From a checkpoint of a small transformer trained on Wikipedia.
Size: 10 layers, width 128, 3 heads of 32, MLP 320 SwiGLU, vocabulary 615, 1.89M parameters.
Architecture: rotary positions, no biases in attention or MLP, untied embeddings.
Each number is 200 + 20 x the weight over its row's rms, rounded and kept within 0 to 999. Layers, rows and columns count from 0. The size before them is the row's rms in percent of the matrix's.

# layer 5 MLP down (transposed), 320x128, rms 0.112, rows 178-196, columns 0-127
102,189,175,184,230,206,197,209,178,198,190,221,182,181,215,196,243,224,228,193,171,184,202,211,213,210,189,202,171,199,161,204,205,204,220,180,193,172,165,219,206,229,179,222,202,214,226,242,201,199,150,198,199,217,228,172,198,162,210,203,192,185,217,165,162,216,214,201,198,218,187,215,196,177,181,203,194,225,169,190,203,196,223,190,216,209,212,205,199,230,226,218,208,260,218,196,171,211,185,201,192,191,176,182,179,202,168,153,213,218,221,215,198,192,234,198,212,222,222,198,190,211,205,191,179,232,195,181,175
099,212,193,149,183,190,187,228,184,238,195,165,190,198,214,155,205,212,169,158,200,203,180,229,192,206,198,218,211,183,226,180,156,197,201,164,226,198,223,188,211,211,243,162,208,191,191,189,216,184,179,180,208,160,204,224,214,192,177,198,226,204,218,186,212,185,207,223,229,182,225,184,201,242,224,229,216,209,181,210,221,209,177,208,218,235,202,221,165,218,180,199,165,177,221,225,190,209,195,229,205,209,188,195,195,189,207,196,204,204,184,173,203,210,202,205,187,176,208,227,206,173,213,202,209,217,180,185,226
094,203,227,202,201,204,180,190,221,206,167,186,205,177,198,199,221,185,201,211,199,187,201,198,260,178,197,216,185,192,195,200,196,213,202,173,198,173,176,204,207,191,190,183,209,147,191,163,196,200,215,197,189,195,196,193,185,211,217,188,227,189,204,158,222,171,172,198,150,193,234,171,190,205,211,217,187,211,189,192,175,201,215,155,200,188,227,213,203,220,180,197,157,172,224,205,181,215,187,234,189,215,209,166,236,186,177,192,236,186,214,180,249,199,169,237,186,222,190,188,193,201,204,196,197,176,206,232,195
098,217,204,210,217,174,234,226,225,196,206,212,191,194,248,204,182,163,204,195,231,197,206,225,175,187,195,192,209,194,190,194,183,203,222,189,203,222,182,215,212,164,232,175,231,206,203,174,191,202,181,197,177,170,216,216,202,170,208,206,162,209,206,258,185,192,214,194,186,209,182,221,185,186,212,187,225,209,208,236,186,201,191,205,212,193,224,172,185,208,248,174,230,171,217,185,190,185,205,199,200,181,205,202,185,271,173,222,214,204,180,203,192,197,215,208,210,178,228,206,234,213,206,200,231,193,185,219,170
098,176,246,205,213,206,207,204,177,193,185,156,208,172,204,239,187,228,177,191,193,190,216,150,207,204,194,190,205,221,211,197,207,184,222,192,179,203,220,209,186,192,187,165,213,217,205,187,206,203,212,231,188,199,202,182,176,189,219,214,217,191,183,200,182,223,219,160,203,175,185,212,188,208,185,205,185,199,182,176,261,215,209,201,200,200,189,183,179,207,186,219,199,199,195,190,212,120,191,223,190,177,177,175,190,204,165,172,223,206,236,249,176,180,214,201,197,196,209,203,174,222,211,218,219,195,184,226,193
108,188,201,214,218,240,201,157,181,227,202,210,238,203,181,200,199,242,160,186,201,195,188,171,243,188,213,211,174,218,213,169,212,206,228,204,189,228,196,200,199,212,231,211,190,213,196,215,203,240,185,209,180,237,210,210,214,186,174,180,221,179,210,232,201,210,187,204,212,192,243,232,217,209,210,183,192,233,162,193,181,220,207,193,210,205,232,195,215,191,192,210,167,190,216,186,183,217,218,191,161,213,213,202,224,201,199,211,210,221,201,219,151,149,205,193,188,192,190,215,212,203,182,171,237,208,196,217,194
099,206,252,226,171,234,196,184,200,196,193,214,201,191,179,177,187,207,220,222,191,223,194,168,215,187,195,180,220,248,179,204,179,205,235,215,199,215,208,215,192,215,193,204,193,201,206,220,157,218,201,190,162,197,222,176,196,224,218,228,182,218,203,188,233,205,219,246,177,190,226,213,200,191,157,201,209,186,186,224,216,185,249,183,198,184,191,197,213,189,212,226,166,180,192,213,207,176,197,175,215,181,195,237,233,199,197,216,231,229,225,194,204,209,161,175,205,156,201,204,201,204,221,212,195,182,201,200,184
102,198,241,205,194,225,193,186,235,207,181,195,212,191,217,208,188,177,194,182,209,181,187,180,211,231,172,207,161,156,203,159,191,203,225,178,197,159,206,209,224,192,222,216,211,223,172,204,219,201,217,199,193,211,207,211,216,225,187,190,198,200,217,216,236,190,151,192,193,218,189,191,172,206,235,183,182,216,230,182,174,177,216,208,195,214,210,218,182,188,214,208,208,230,200,204,232,166,189,152,223,192,206,200,190,202,179,205,202,157,199,212,190,190,166,247,173,231,185,200,188,213,187,190,237,198,174,185,187
102,189,194,178,199,173,174,221,207,197,220,221,204,214,195,246,222,237,221,208,215,218,243,192,154,227,194,200,212,158,173,202,224,211,215,199,222,211,244,211,146,170,211,207,180,183,195,220,207,183,206,201,174,210,209,173,221,199,199,256,200,189,190,227,210,207,195,211,190,204,205,177,202,187,221,217,195,202,199,213,177,225,198,210,211,198,209,183,211,197,245,212,230,165,190,206,165,230,211,237,191,191,172,190,207,234,200,202,194,228,220,215,207,198,214,198,212,189,208,205,200,202,231,200,212,164,179,180,213
097,155,198,177,166,209,223,197,222,206,220,196,167,225,190,217,193,204,160,228,203,204,211,183,186,190,232,207,173,177,196,184,197,169,183,184,215,196,175,200,171,154,191,203,148,193,209,206,207,174,210,243,220,213,211,160,221,216,164,189,191,206,182,228,223,220,183,225,177,204,207,178,199,201,228,173,192,166,186,174,219,202,201,215,215,201,232,181,211,193,197,237,198,203,155,152,197,226,181,175,206,194,196,223,193,209,223,210,207,207,181,197,211,206,175,189,173,189,180,190,198,207,207,215,210,191,181,214,200
100,232,176,166,186,215,182,189,186,198,192,202,215,215,236,194,202,185,199,183,200,200,183,175,178,196,214,182,231,206,179,225,196,233,198,176,205,208,212,182,170,190,193,198,188,184,201,220,175,231,181,205,210,210,199,183,165,230,200,166,202,197,197,171,209,189,219,208,185,232,173,167,206,242,231,231,190,202,186,174,212,212,224,173,164,194,187,180,195,228,227,173,206,196,203,223,198,212,165,198,226,203,190,229,197,227,204,217,192,171,237,230,177,201,229,193,225,183,235,223,207,226,236,180,202,216,202,196,161
098,217,203,191,199,191,206,212,193,216,164,204,228,190,193,238,169,172,244,191,176,186,177,190,212,230,186,219,192,180,219,184,181,168,201,219,170,191,216,238,193,229,201,180,186,209,193,178,207,216,213,186,215,226,211,182,143,189,195,231,236,193,204,203,173,193,232,208,174,169,216,192,191,227,179,209,188,202,206,212,183,191,201,198,207,198,171,189,180,219,223,167,161,207,227,212,196,186,216,217,150,205,206,217,230,202,189,208,205,190,178,207,183,219,189,207,233,208,179,194,183,200,161,207,217,232,239,209,193
103,219,215,228,228,201,188,206,188,197,147,199,215,212,188,183,189,224,186,221,173,182,210,234,162,156,202,206,193,207,198,211,197,205,217,202,197,223,186,196,175,191,202,188,178,189,214,208,184,202,189,199,179,211,195,145,188,194,237,209,172,218,210,204,218,189,153,191,193,184,208,236,194,161,240,200,185,190,192,186,202,167,191,193,209,189,205,181,205,211,233,200,195,153,192,199,219,194,202,207,223,200,176,160,215,190,197,254,191,213,205,207,185,169,165,189,190,213,224,226,195,172,205,193,157,203,233,195,192
103,194,188,226,174,195,204,207,211,171,199,193,219,237,197,212,246,193,232,209,200,192,207,207,199,167,201,205,176,172,186,171,192,226,186,165,190,183,178,211,225,205,174,216,186,211,160,220,208,190,182,196,238,223,191,215,179,217,225,225,223,234,218,178,172,225,184,207,226,191,202,203,202,225,156,197,206,191,212,226,184,205,197,152,158,218,187,231,201,181,196,217,189,196,192,209,201,247,199,214,214,213,199,183,212,184,186,180,222,192,208,209,228,173,150,198,221,188,202,183,213,229,184,178,181,187,189,225,192
101,213,181,180,191,217,228,179,214,237,206,161,194,178,201,216,198,206,191,208,205,202,196,180,209,221,174,143,185,206,208,206,202,238,175,194,241,191,194,181,191,181,220,227,200,181,190,196,232,182,203,199,205,190,176,162,212,198,191,201,188,230,182,222,189,230,156,219,206,170,182,195,218,217,200,192,179,207,192,172,201,175,258,207,188,236,207,172,177,195,149,209,216,183,196,183,206,176,187,202,200,190,200,229,198,244,178,211,212,175,204,232,190,216,215,195,222,215,209,167,210,187,194,232,217,208,212,209,203
096,185,212,177,246,204,213,205,198,195,198,177,236,207,221,192,173,175,177,206,196,187,172,169,199,215,182,171,199,228,199,157,209,196,184,192,199,200,194,188,164,190,150,199,159,202,199,191,184,176,212,197,203,202,170,213,176,230,178,202,168,205,174,189,230,190,193,197,181,225,204,189,185,204,203,214,210,157,229,178,194,194,195,188,211,212,180,158,176,194,210,203,191,198,189,222,216,202,222,202,199,184,222,222,176,188,225,174,163,193,199,165,198,218,214,176,187,169,212,229,197,174,185,161,204,250,180,214,209
102,189,207,201,174,181,182,200,161,219,204,209,212,223,199,169,201,155,212,219,198,206,154,213,191,160,217,218,221,229,197,217,200,227,192,213,202,208,235,196,191,211,191,212,202,228,189,186,224,274,204,213,207,184,217,227,201,197,218,208,220,185,185,204,199,238,215,192,201,206,196,205,182,218,200,191,194,202,188,152,228,186,216,210,190,241,197,197,219,189,165,201,257,156,202,200,211,214,208,202,219,187,220,182,213,193,206,202,203,191,221,179,196,203,188,218,214,233,199,190,212,224,184,226,174,174,198,161,184
104,204,185,261,204,217,218,196,191,202,153,221,181,180,200,189,191,210,193,180,234,180,197,248,178,169,198,211,183,197,197,180,197,191,199,177,208,216,205,166,184,177,214,190,196,207,227,231,183,220,189,179,213,199,221,202,214,171,239,194,198,189,186,186,221,178,224,205,205,160,185,151,232,200,211,211,210,238,184,223,180,188,231,211,202,170,192,220,209,193,188,188,233,188,229,180,195,215,200,197,156,229,218,204,219,221,182,186,208,221,189,201,195,195,203,206,173,213,212,195,229,236,206,189,188,192,223,164,189
104,207,219,224,192,203,156,172,242,182,205,182,211,215,226,227,174,208,195,185,205,222,210,216,178,214,187,218,212,213,228,184,197,246,188,207,188,185,237,200,182,199,201,204,196,207,217,230,173,221,176,196,236,226,196,195,183,240,187,211,191,216,243,219,201,188,209,204,200,203,174,181,187,162,177,216,203,210,227,195,204,184,187,147,184,204,200,206,205,166,204,212,193,197,181,206,228,208,213,188,159,191,212,222,208,199,182,176,232,179,212,186,178,247,214,202,199,211,192,193,188,197,150,190,178,164,179,219,201
# layer 5 MLP gate, 320x128, rms 0.123, rows 179-196, columns 0-127
095,221,200,206,165,178,222,202,176,182,225,167,237,226,182,207,208,211,216,210,218,237,204,201,232,202,224,205,231,204,224,200,218,201,197,202,196,232,212,189,212,194,232,178,234,161,163,165,195,248,184,222,196,181,193,184,180,166,203,220,204,179,197,231,197,207,208,207,218,209,224,193,229,195,195,198,197,187,243,191,210,146,214,176,217,222,195,183,205,191,221,226,203,199,198,203,203,180,212,187,213,190,216,207,173,223,182,216,156,211,201,165,195,225,196,207,180,179,221,194,213,174,215,212,184,174,216,235,203
101,266,181,178,243,254,187,151,216,209,224,209,239,197,206,223,164,229,200,204,164,185,180,219,216,188,197,193,186,197,194,205,216,199,191,151,196,221,210,224,210,165,174,221,191,218,182,184,218,210,189,197,203,205,198,205,191,230,221,215,201,189,221,208,199,221,175,237,195,211,194,224,179,201,198,212,174,169,195,198,206,190,221,227,217,211,203,223,202,221,199,224,218,196,206,190,174,210,201,169,220,223,197,237,184,209,197,166,205,224,200,205,208,184,198,152,191,202,179,207,204,190,210,193,182,192,197,187,228
102,205,191,191,211,199,208,220,200,207,237,161,223,226,215,221,180,207,219,201,216,217,185,207,214,188,211,190,199,214,205,210,199,187,211,224,190,203,152,218,195,193,180,229,224,210,180,207,185,202,198,183,181,176,157,186,200,212,193,185,205,175,225,193,219,210,195,173,171,184,209,199,198,168,189,184,218,202,199,198,210,211,208,188,202,213,240,201,212,185,171,208,213,173,253,204,230,230,224,187,211,201,185,218,197,201,173,196,195,195,197,222,192,164,223,230,196,179,192,179,192,207,255,246,195,182,190,273,166
099,209,179,215,205,185,188,186,215,212,191,197,235,202,218,209,189,180,210,203,196,206,185,190,193,188,205,178,154,170,215,184,206,212,159,192,234,212,200,200,179,188,193,209,211,214,242,184,229,197,208,202,213,200,175,195,175,185,200,156,218,232,224,166,190,193,198,211,201,195,186,203,201,207,204,218,208,209,219,179,167,185,182,213,206,232,202,236,205,184,243,179,180,176,227,221,199,171,169,166,189,223,231,185,196,208,229,226,225,145,182,186,212,187,170,169,227,209,185,231,247,188,214,211,182,212,207,207,205
094,185,207,200,224,205,214,171,187,190,196,228,230,224,154,189,247,229,164,210,212,229,188,201,218,201,219,197,180,182,222,172,215,189,200,234,230,213,150,206,201,188,234,176,226,173,185,198,215,210,191,186,205,210,183,206,219,201,184,216,212,217,186,201,237,220,153,189,212,184,232,168,228,208,218,196,212,205,179,182,200,216,212,215,206,204,206,171,193,209,211,211,212,208,225,209,202,225,230,195,160,218,232,199,204,191,161,180,189,213,242,215,227,170,207,207,186,217,207,183,184,207,229,201,184,211,205,181,218
099,210,205,194,195,216,170,196,172,221,243,177,194,201,188,221,190,246,198,241,211,226,215,154,198,207,210,210,199,205,225,210,204,197,164,230,213,180,187,186,194,211,219,164,181,214,191,194,185,224,186,222,170,182,189,177,204,190,185,209,243,229,217,224,201,192,177,212,232,206,175,168,177,201,227,208,218,182,190,217,167,160,206,207,216,194,192,209,183,202,212,189,204,216,190,194,209,216,230,209,206,214,179,209,159,205,202,192,196,173,221,149,213,168,174,177,211,205,170,193,206,215,232,196,176,196,175,175,187
103,185,196,174,188,196,155,194,200,200,173,200,216,200,198,210,231,164,232,192,196,169,181,204,206,222,203,195,190,200,226,221,203,218,170,186,203,196,182,165,206,217,198,214,234,172,239,203,221,156,193,198,213,187,228,205,191,223,237,180,200,188,217,197,195,209,166,194,201,218,195,191,197,197,226,208,242,169,238,222,209,192,215,233,200,206,206,185,201,209,191,173,206,152,200,217,189,210,194,204,185,169,186,206,150,178,189,223,234,205,188,183,162,183,201,200,185,234,228,239,195,219,210,181,166,206,195,197,180
106,204,219,211,195,154,181,174,225,210,206,198,195,224,202,222,230,223,199,213,185,213,181,193,183,209,200,201,183,175,221,221,210,211,173,202,199,193,217,214,218,180,181,205,215,200,213,155,194,188,209,196,179,180,210,196,191,198,222,233,200,179,204,193,208,199,184,197,221,206,174,173,225,168,231,194,236,163,198,222,201,170,198,186,218,192,244,220,196,198,208,218,205,170,212,212,178,187,213,165,146,184,191,229,194,240,235,208,196,205,196,151,202,192,205,191,237,186,203,244,168,207,231,209,176,203,194,214,167
098,239,202,191,206,218,177,232,213,219,162,202,227,206,214,220,212,230,204,196,191,186,221,193,177,202,216,211,205,177,198,206,228,187,162,198,176,246,184,213,213,174,198,198,182,193,207,192,212,209,185,199,191,212,170,217,215,210,202,171,214,190,201,190,155,173,165,231,222,216,194,209,208,253,221,194,177,202,195,209,227,184,181,204,196,198,233,197,194,188,190,242,206,234,224,218,204,185,163,184,193,192,223,240,204,167,197,213,182,184,209,197,233,184,218,243,211,186,217,211,200,179,169,185,214,188,177,228,177
098,205,207,200,209,202,160,151,181,223,219,205,181,243,201,194,200,215,189,182,188,187,201,185,172,203,225,200,219,208,181,215,223,200,171,217,212,181,235,186,207,192,166,218,197,176,186,208,206,180,220,180,196,194,201,244,187,163,194,217,236,203,204,244,171,199,191,164,199,186,207,178,221,205,216,162,182,178,207,192,198,224,204,182,172,152,203,200,192,207,193,200,223,210,232,230,202,190,207,186,230,201,214,219,176,217,178,179,177,181,201,197,220,223,184,198,204,205,177,183,223,179,200,262,224,222,199,182,197
102,226,192,204,227,219,222,215,188,253,197,182,227,203,199,188,191,211,192,221,205,181,207,166,189,193,221,215,182,192,214,184,246,191,193,172,194,204,204,204,186,180,160,220,212,227,165,173,182,221,192,204,175,195,168,178,189,214,179,213,208,190,215,191,198,176,175,218,197,190,174,193,215,168,211,192,193,177,195,198,189,185,183,202,187,245,203,160,184,210,173,224,209,173,191,186,209,201,171,223,193,171,205,240,225,181,216,211,204,155,209,185,213,218,232,222,187,207,210,225,217,163,203,218,196,194,161,238,183
095,214,217,181,205,241,245,186,174,182,235,199,246,199,199,207,198,200,222,217,201,208,211,163,220,239,274,181,194,200,209,190,220,190,183,183,211,165,209,180,227,186,180,167,212,213,192,168,187,198,200,186,174,225,197,218,204,182,178,189,179,202,188,227,197,193,175,225,205,201,180,189,225,191,207,222,240,195,191,189,203,186,171,203,204,195,202,202,190,215,191,179,231,224,206,216,182,211,190,188,176,212,205,191,197,197,235,217,248,185,186,192,201,222,205,212,203,165,164,184,183,205,192,202,201,246,196,190,213
106,214,214,162,190,214,197,217,182,236,205,190,220,205,186,175,222,212,190,229,196,174,165,196,261,195,180,240,175,188,217,196,208,236,187,217,188,189,189,230,197,175,214,205,167,165,189,197,174,209,205,185,193,183,228,183,237,225,223,155,200,179,190,176,197,180,170,203,218,168,172,183,190,207,215,219,217,212,193,190,207,193,166,192,209,216,206,221,189,201,202,205,215,168,203,204,193,202,190,210,209,178,217,213,188,184,224,203,171,184,232,202,199,189,189,226,165,217,215,164,220,235,207,189,184,163,218,207,219
101,229,239,211,224,212,198,183,204,196,187,218,205,228,161,203,217,224,200,208,195,178,180,184,211,189,203,215,194,192,182,199,166,198,189,212,170,218,189,186,185,231,177,185,180,176,170,217,192,206,212,186,159,239,211,207,230,185,232,197,210,212,193,207,247,173,169,150,205,199,172,171,201,208,197,234,200,201,212,209,196,264,187,192,234,183,205,184,190,211,242,195,201,191,229,203,201,205,220,174,203,198,201,185,192,200,201,210,205,184,190,173,198,196,188,197,196,178,203,180,148,202,199,158,188,221,192,217,229
101,213,200,210,198,165,153,204,219,204,214,159,203,218,192,212,202,209,197,202,193,195,204,199,203,209,184,233,176,216,170,183,209,195,181,198,200,196,226,188,158,193,210,232,224,202,191,181,174,163,203,195,181,197,203,164,208,218,197,202,189,235,240,222,182,194,216,171,183,214,215,199,192,170,193,188,177,203,210,210,161,185,204,173,179,202,226,192,184,207,227,211,208,174,231,198,202,166,176,260,190,204,189,224,223,220,191,187,194,168,189,214,167,201,230,183,208,208,164,173,230,172,223,219,182,191,179,217,168
097,191,209,176,204,173,214,231,179,217,219,225,165,219,197,216,218,203,193,188,201,214,237,201,218,168,222,168,162,192,169,177,225,207,181,174,187,208,166,171,211,202,184,201,230,195,172,209,203,211,232,207,194,219,209,210,218,213,205,191,208,252,181,188,228,181,191,184,229,157,201,226,212,200,194,243,200,177,228,207,190,190,195,210,186,238,227,214,198,208,215,203,224,173,200,211,192,178,208,194,200,187,206,180,209,213,194,226,197,164,219,215,171,198,156,204,185,228,208,195,193,203,203,200,159,150,190,187,208
112,211,183,214,203,177,168,171,221,199,235,157,224,196,199,182,200,194,179,209,192,184,183,204,217,200,222,190,216,201,194,193,195,222,177,198,206,174,210,203,209,180,200,231,170,181,189,211,206,182,191,178,195,205,209,206,203,206,174,215,222,187,216,209,185,164,193,221,161,200,170,212,203,164,214,201,139,181,243,197,194,195,174,248,219,199,213,206,180,210,221,193,230,209,217,213,185,219,217,186,230,168,196,250,195,218,187,206,183,193,175,170,180,225,213,181,171,197,199,198,238,188,223,202,225,174,180,226,176
098,208,223,213,237,192,181,198,181,222,164,204,224,214,195,213,192,247,178,238,214,166,197,199,234,215,204,237,175,209,178,209,188,219,180,175,231,170,167,195,189,227,191,213,208,180,152,224,172,184,197,194,211,198,224,180,192,207,204,205,208,218,206,210,218,169,192,217,188,208,206,193,235,207,172,234,196,212,209,179,195,203,184,180,181,233,228,184,196,190,166,192,206,189,220,216,207,211,205,199,216,152,181,218,171,221,173,199,191,190,184,217,152,184,217,209,186,197,184,170,190,221,207,180,171,193,208,213,187
# layer 5 MLP up, 320x128, rms 0.116, rows 179-196, columns 0-127
096,218,213,209,215,172,215,173,229,198,174,182,232,179,217,208,236,183,189,214,180,196,176,195,162,194,191,203,202,235,218,203,184,242,231,194,208,220,204,185,182,239,208,219,197,219,223,209,215,198,206,185,205,215,200,167,219,179,222,240,180,171,180,188,215,181,192,194,175,216,213,185,207,177,182,211,187,181,202,196,196,158,214,189,148,197,197,220,226,174,178,217,214,223,203,182,205,215,199,221,176,220,196,209,227,173,232,181,213,190,247,199,218,204,190,212,199,213,210,192,193,182,165,236,222,168,202,204,237
095,161,169,193,200,200,204,216,178,207,215,197,207,224,192,174,192,196,215,224,232,225,198,197,179,175,189,186,216,233,219,204,194,156,206,224,219,156,229,170,182,242,197,194,218,233,197,214,210,227,191,182,207,195,198,174,226,198,203,219,200,200,199,205,230,159,190,199,177,208,184,192,245,190,182,220,198,217,199,221,183,169,216,186,170,180,190,169,186,168,191,208,206,203,188,195,223,155,210,186,198,201,185,203,194,205,205,219,176,209,226,211,183,221,207,216,183,204,177,190,155,242,214,192,221,228,155,194,195
100,195,206,203,229,204,208,191,177,223,207,198,218,204,238,208,188,195,236,219,224,167,205,169,224,219,210,186,167,170,183,179,227,187,173,228,231,231,190,202,226,221,185,210,185,169,206,213,222,212,228,203,184,177,160,203,195,216,194,168,191,193,240,215,207,217,216,186,187,152,220,196,221,213,196,199,187,218,216,230,220,210,209,204,195,192,193,211,182,191,191,197,208,169,201,194,187,164,182,220,166,192,217,164,233,208,192,199,201,213,241,204,219,230,189,209,248,210,208,185,195,157,198,194,182,216,167,205,213
095,227,160,218,213,177,224,198,205,194,220,160,200,219,224,194,181,167,172,210,223,223,206,182,215,173,219,184,206,191,215,218,204,208,182,195,217,198,204,199,210,181,201,200,244,177,219,200,211,180,179,209,245,190,229,184,182,215,196,193,173,185,204,200,196,230,207,238,227,226,190,248,194,180,196,189,218,193,216,189,158,184,200,188,188,191,193,214,222,205,152,192,188,188,226,179,192,195,210,188,206,227,170,186,158,211,216,177,185,197,184,201,195,221,189,189,158,218,173,207,212,186,191,228,229,201,175,240,177
110,249,201,193,193,207,230,205,221,197,192,218,234,191,229,207,200,227,192,215,180,181,201,168,232,198,186,220,216,211,173,185,225,171,180,212,169,183,248,236,207,182,163,185,191,214,164,196,177,200,213,165,181,198,267,206,182,235,191,199,201,212,202,176,193,200,204,210,181,210,209,197,187,235,199,206,224,209,197,174,200,215,197,199,191,205,209,210,185,187,215,189,166,170,189,176,187,215,210,201,190,170,225,171,210,228,219,207,203,219,176,194,156,185,173,221,188,185,199,202,201,223,182,206,191,192,161,217,201
099,180,237,160,178,234,187,229,168,200,196,170,206,177,219,166,197,187,194,233,189,197,184,188,182,215,197,219,228,200,171,200,202,173,179,227,195,147,212,212,191,225,189,220,185,247,218,190,182,218,208,192,224,222,196,203,197,242,201,205,216,246,207,195,218,199,210,190,191,216,145,201,192,196,212,173,192,199,164,190,207,173,193,218,212,192,196,195,178,215,188,212,207,196,208,193,162,183,207,204,199,223,179,197,204,204,201,197,158,197,248,209,192,205,188,172,184,197,168,185,181,176,217,209,209,174,231,195,205
102,200,163,228,200,193,212,174,198,208,218,193,203,202,216,190,174,188,213,192,219,151,239,208,176,189,201,165,213,233,198,186,214,196,218,211,199,196,187,230,174,188,183,220,166,194,194,215,234,198,216,208,193,175,217,223,181,214,214,196,192,184,227,223,175,174,198,204,190,197,199,224,173,251,211,200,174,174,208,184,182,217,171,199,186,180,197,207,225,201,223,191,175,231,209,205,161,189,169,183,201,188,208,192,195,161,167,234,221,175,207,191,185,231,174,195,194,214,188,210,249,203,173,185,230,189,219,181,173
101,206,218,185,180,166,209,213,208,214,182,200,208,195,210,210,191,232,218,220,191,198,227,241,195,229,176,194,230,217,204,176,178,215,230,208,201,188,200,231,169,180,190,160,198,183,205,174,214,187,243,206,225,242,242,209,228,210,203,194,200,197,206,204,204,185,192,192,197,240,191,245,196,215,180,225,199,167,201,213,238,206,202,159,220,191,189,227,192,199,222,217,208,205,226,200,201,213,213,255,196,208,181,211,168,204,230,190,171,219,240,211,221,199,195,188,173,199,227,206,199,180,194,189,196,167,211,197,175
095,193,232,220,192,181,226,195,188,226,189,222,214,196,173,186,225,174,182,235,197,211,232,204,210,190,218,211,172,187,203,164,192,198,219,191,211,212,228,179,219,244,213,189,229,190,220,191,205,203,219,188,201,191,227,187,193,213,203,172,218,222,223,185,183,194,176,202,223,206,179,200,198,193,228,222,200,210,225,219,204,163,177,204,171,207,253,196,228,209,211,178,191,207,163,240,185,171,181,213,193,181,141,189,220,184,196,199,189,209,207,186,176,191,165,198,217,194,207,231,191,243,196,177,192,161,186,210,208
097,179,188,217,214,189,181,163,204,197,197,199,205,206,201,168,192,197,221,208,218,204,225,205,185,180,225,251,201,220,204,191,233,200,185,247,206,202,188,181,189,151,223,223,182,189,158,182,203,184,227,233,179,179,215,211,209,177,204,195,199,175,194,207,216,239,186,208,190,227,223,193,218,220,211,191,193,216,211,188,225,170,219,194,179,185,201,222,227,218,158,195,204,215,170,191,189,186,202,177,224,169,210,195,183,198,165,196,181,210,200,200,248,189,193,203,177,179,173,182,206,235,213,237,190,199,235,179,228
097,191,202,209,176,210,201,189,194,203,198,219,167,202,210,230,197,189,241,193,224,200,216,160,189,217,201,210,214,166,200,202,237,219,208,184,195,216,219,203,201,236,236,203,156,214,195,195,213,186,203,243,193,207,186,211,221,182,168,176,161,164,237,196,213,186,188,213,198,218,212,204,241,191,212,208,153,204,183,165,205,187,176,250,207,201,195,198,190,221,185,175,210,201,197,192,214,246,216,193,188,210,202,218,201,196,208,177,184,220,210,201,226,195,199,201,183,252,188,212,250,228,185,203,209,220,206,179,193
101,200,230,202,255,228,204,176,180,178,215,215,200,211,183,204,192,185,188,186,219,188,202,222,195,189,244,198,188,181,161,213,198,217,212,182,163,220,166,203,196,200,190,227,174,198,186,223,210,179,186,231,191,209,177,192,187,199,228,185,194,173,179,174,195,204,199,197,169,212,204,190,240,226,196,214,183,210,208,198,211,238,189,186,228,199,197,224,235,216,229,191,164,227,209,194,170,202,178,186,190,224,218,150,193,191,163,202,196,200,171,209,180,174,215,148,198,222,198,217,189,194,178,191,184,183,184,183,226
103,219,244,204,170,202,192,174,214,189,192,241,185,189,214,200,213,207,212,193,190,190,192,197,202,203,205,176,173,181,176,230,199,213,199,244,175,230,194,243,206,193,197,156,193,191,203,182,193,197,189,179,187,203,185,191,158,198,218,177,171,224,213,190,194,189,181,206,254,231,229,214,180,208,198,181,223,164,239,242,189,193,220,229,188,173,208,202,182,190,212,158,193,186,205,167,203,182,239,193,218,178,209,183,202,232,209,198,219,202,185,199,199,214,185,196,176,218,186,193,230,198,215,177,217,167,190,179,197
108,207,156,187,208,190,196,205,219,206,182,171,194,198,187,169,175,177,202,197,199,210,207,205,209,210,189,183,220,221,203,203,217,224,221,204,238,174,187,193,171,199,213,197,204,147,223,168,229,192,144,192,221,212,194,191,217,188,172,191,214,189,199,202,176,223,187,228,206,178,211,176,190,229,211,215,158,207,177,214,215,179,214,210,168,197,169,233,200,181,186,211,243,251,188,200,194,187,230,214,212,206,191,215,170,210,185,163,171,231,230,194,246,200,198,213,218,198,187,182,220,209,190,215,203,211,215,191,197
094,243,157,233,188,175,173,200,156,207,222,204,174,194,212,195,173,175,190,202,204,206,234,216,188,183,196,204,207,210,187,194,212,213,183,205,198,201,183,220,186,192,225,179,175,178,193,231,232,188,215,240,182,182,190,218,194,185,192,186,227,199,206,226,223,207,185,144,194,198,186,236,195,199,201,179,150,195,174,210,199,223,187,182,181,202,195,196,196,236,183,219,196,206,212,170,201,194,207,194,220,200,208,175,184,207,168,207,191,211,157,226,193,214,180,188,186,227,235,184,228,186,188,195,202,182,250,172,207
102,186,189,259,202,176,195,179,200,218,210,207,230,210,204,169,216,180,208,209,195,209,213,174,218,184,213,219,204,195,220,191,185,194,195,217,205,182,243,214,211,188,240,204,210,209,183,183,213,248,203,180,237,214,208,196,222,212,189,168,187,175,201,194,213,186,217,204,204,196,211,191,192,203,194,210,184,235,214,198,212,182,197,191,171,225,210,175,212,173,181,209,240,201,168,202,206,147,213,217,253,212,188,224,194,172,243,212,196,218,204,168,165,223,209,199,151,226,207,205,199,218,205,193,200,165,198,189,184
105,217,172,224,185,200,193,203,237,233,193,176,161,229,169,207,185,162,210,172,215,201,202,244,201,188,175,176,185,197,150,208,206,211,161,191,199,182,207,175,185,208,234,220,220,208,209,227,200,215,232,237,221,186,160,194,209,195,195,200,184,232,211,176,208,184,226,189,199,199,207,170,218,204,177,189,185,209,183,205,191,176,222,227,193,220,193,212,192,233,235,185,226,186,208,192,195,196,196,196,185,191,204,217,208,181,204,162,217,221,180,197,190,211,215,207,239,200,191,206,230,184,188,174,247,173,192,193,189
104,193,163,202,196,183,206,222,198,218,184,178,211,168,206,180,226,171,155,199,189,184,188,225,195,204,212,210,224,178,237,184,186,236,210,221,183,200,201,187,189,225,193,211,233,205,191,153,204,222,220,209,200,207,215,186,174,212,193,185,229,216,222,242,213,215,231,224,197,204,204,190,237,207,180,177,196,201,190,181,199,167,207,214,185,196,182,234,216,210,210,227,204,207,222,179,188,212,226,201,189,197,221,187,239,206,190,199,216,215,195,237,144,199,208,190,226,215,174,200,168,172,160,177,185,174,226,214,206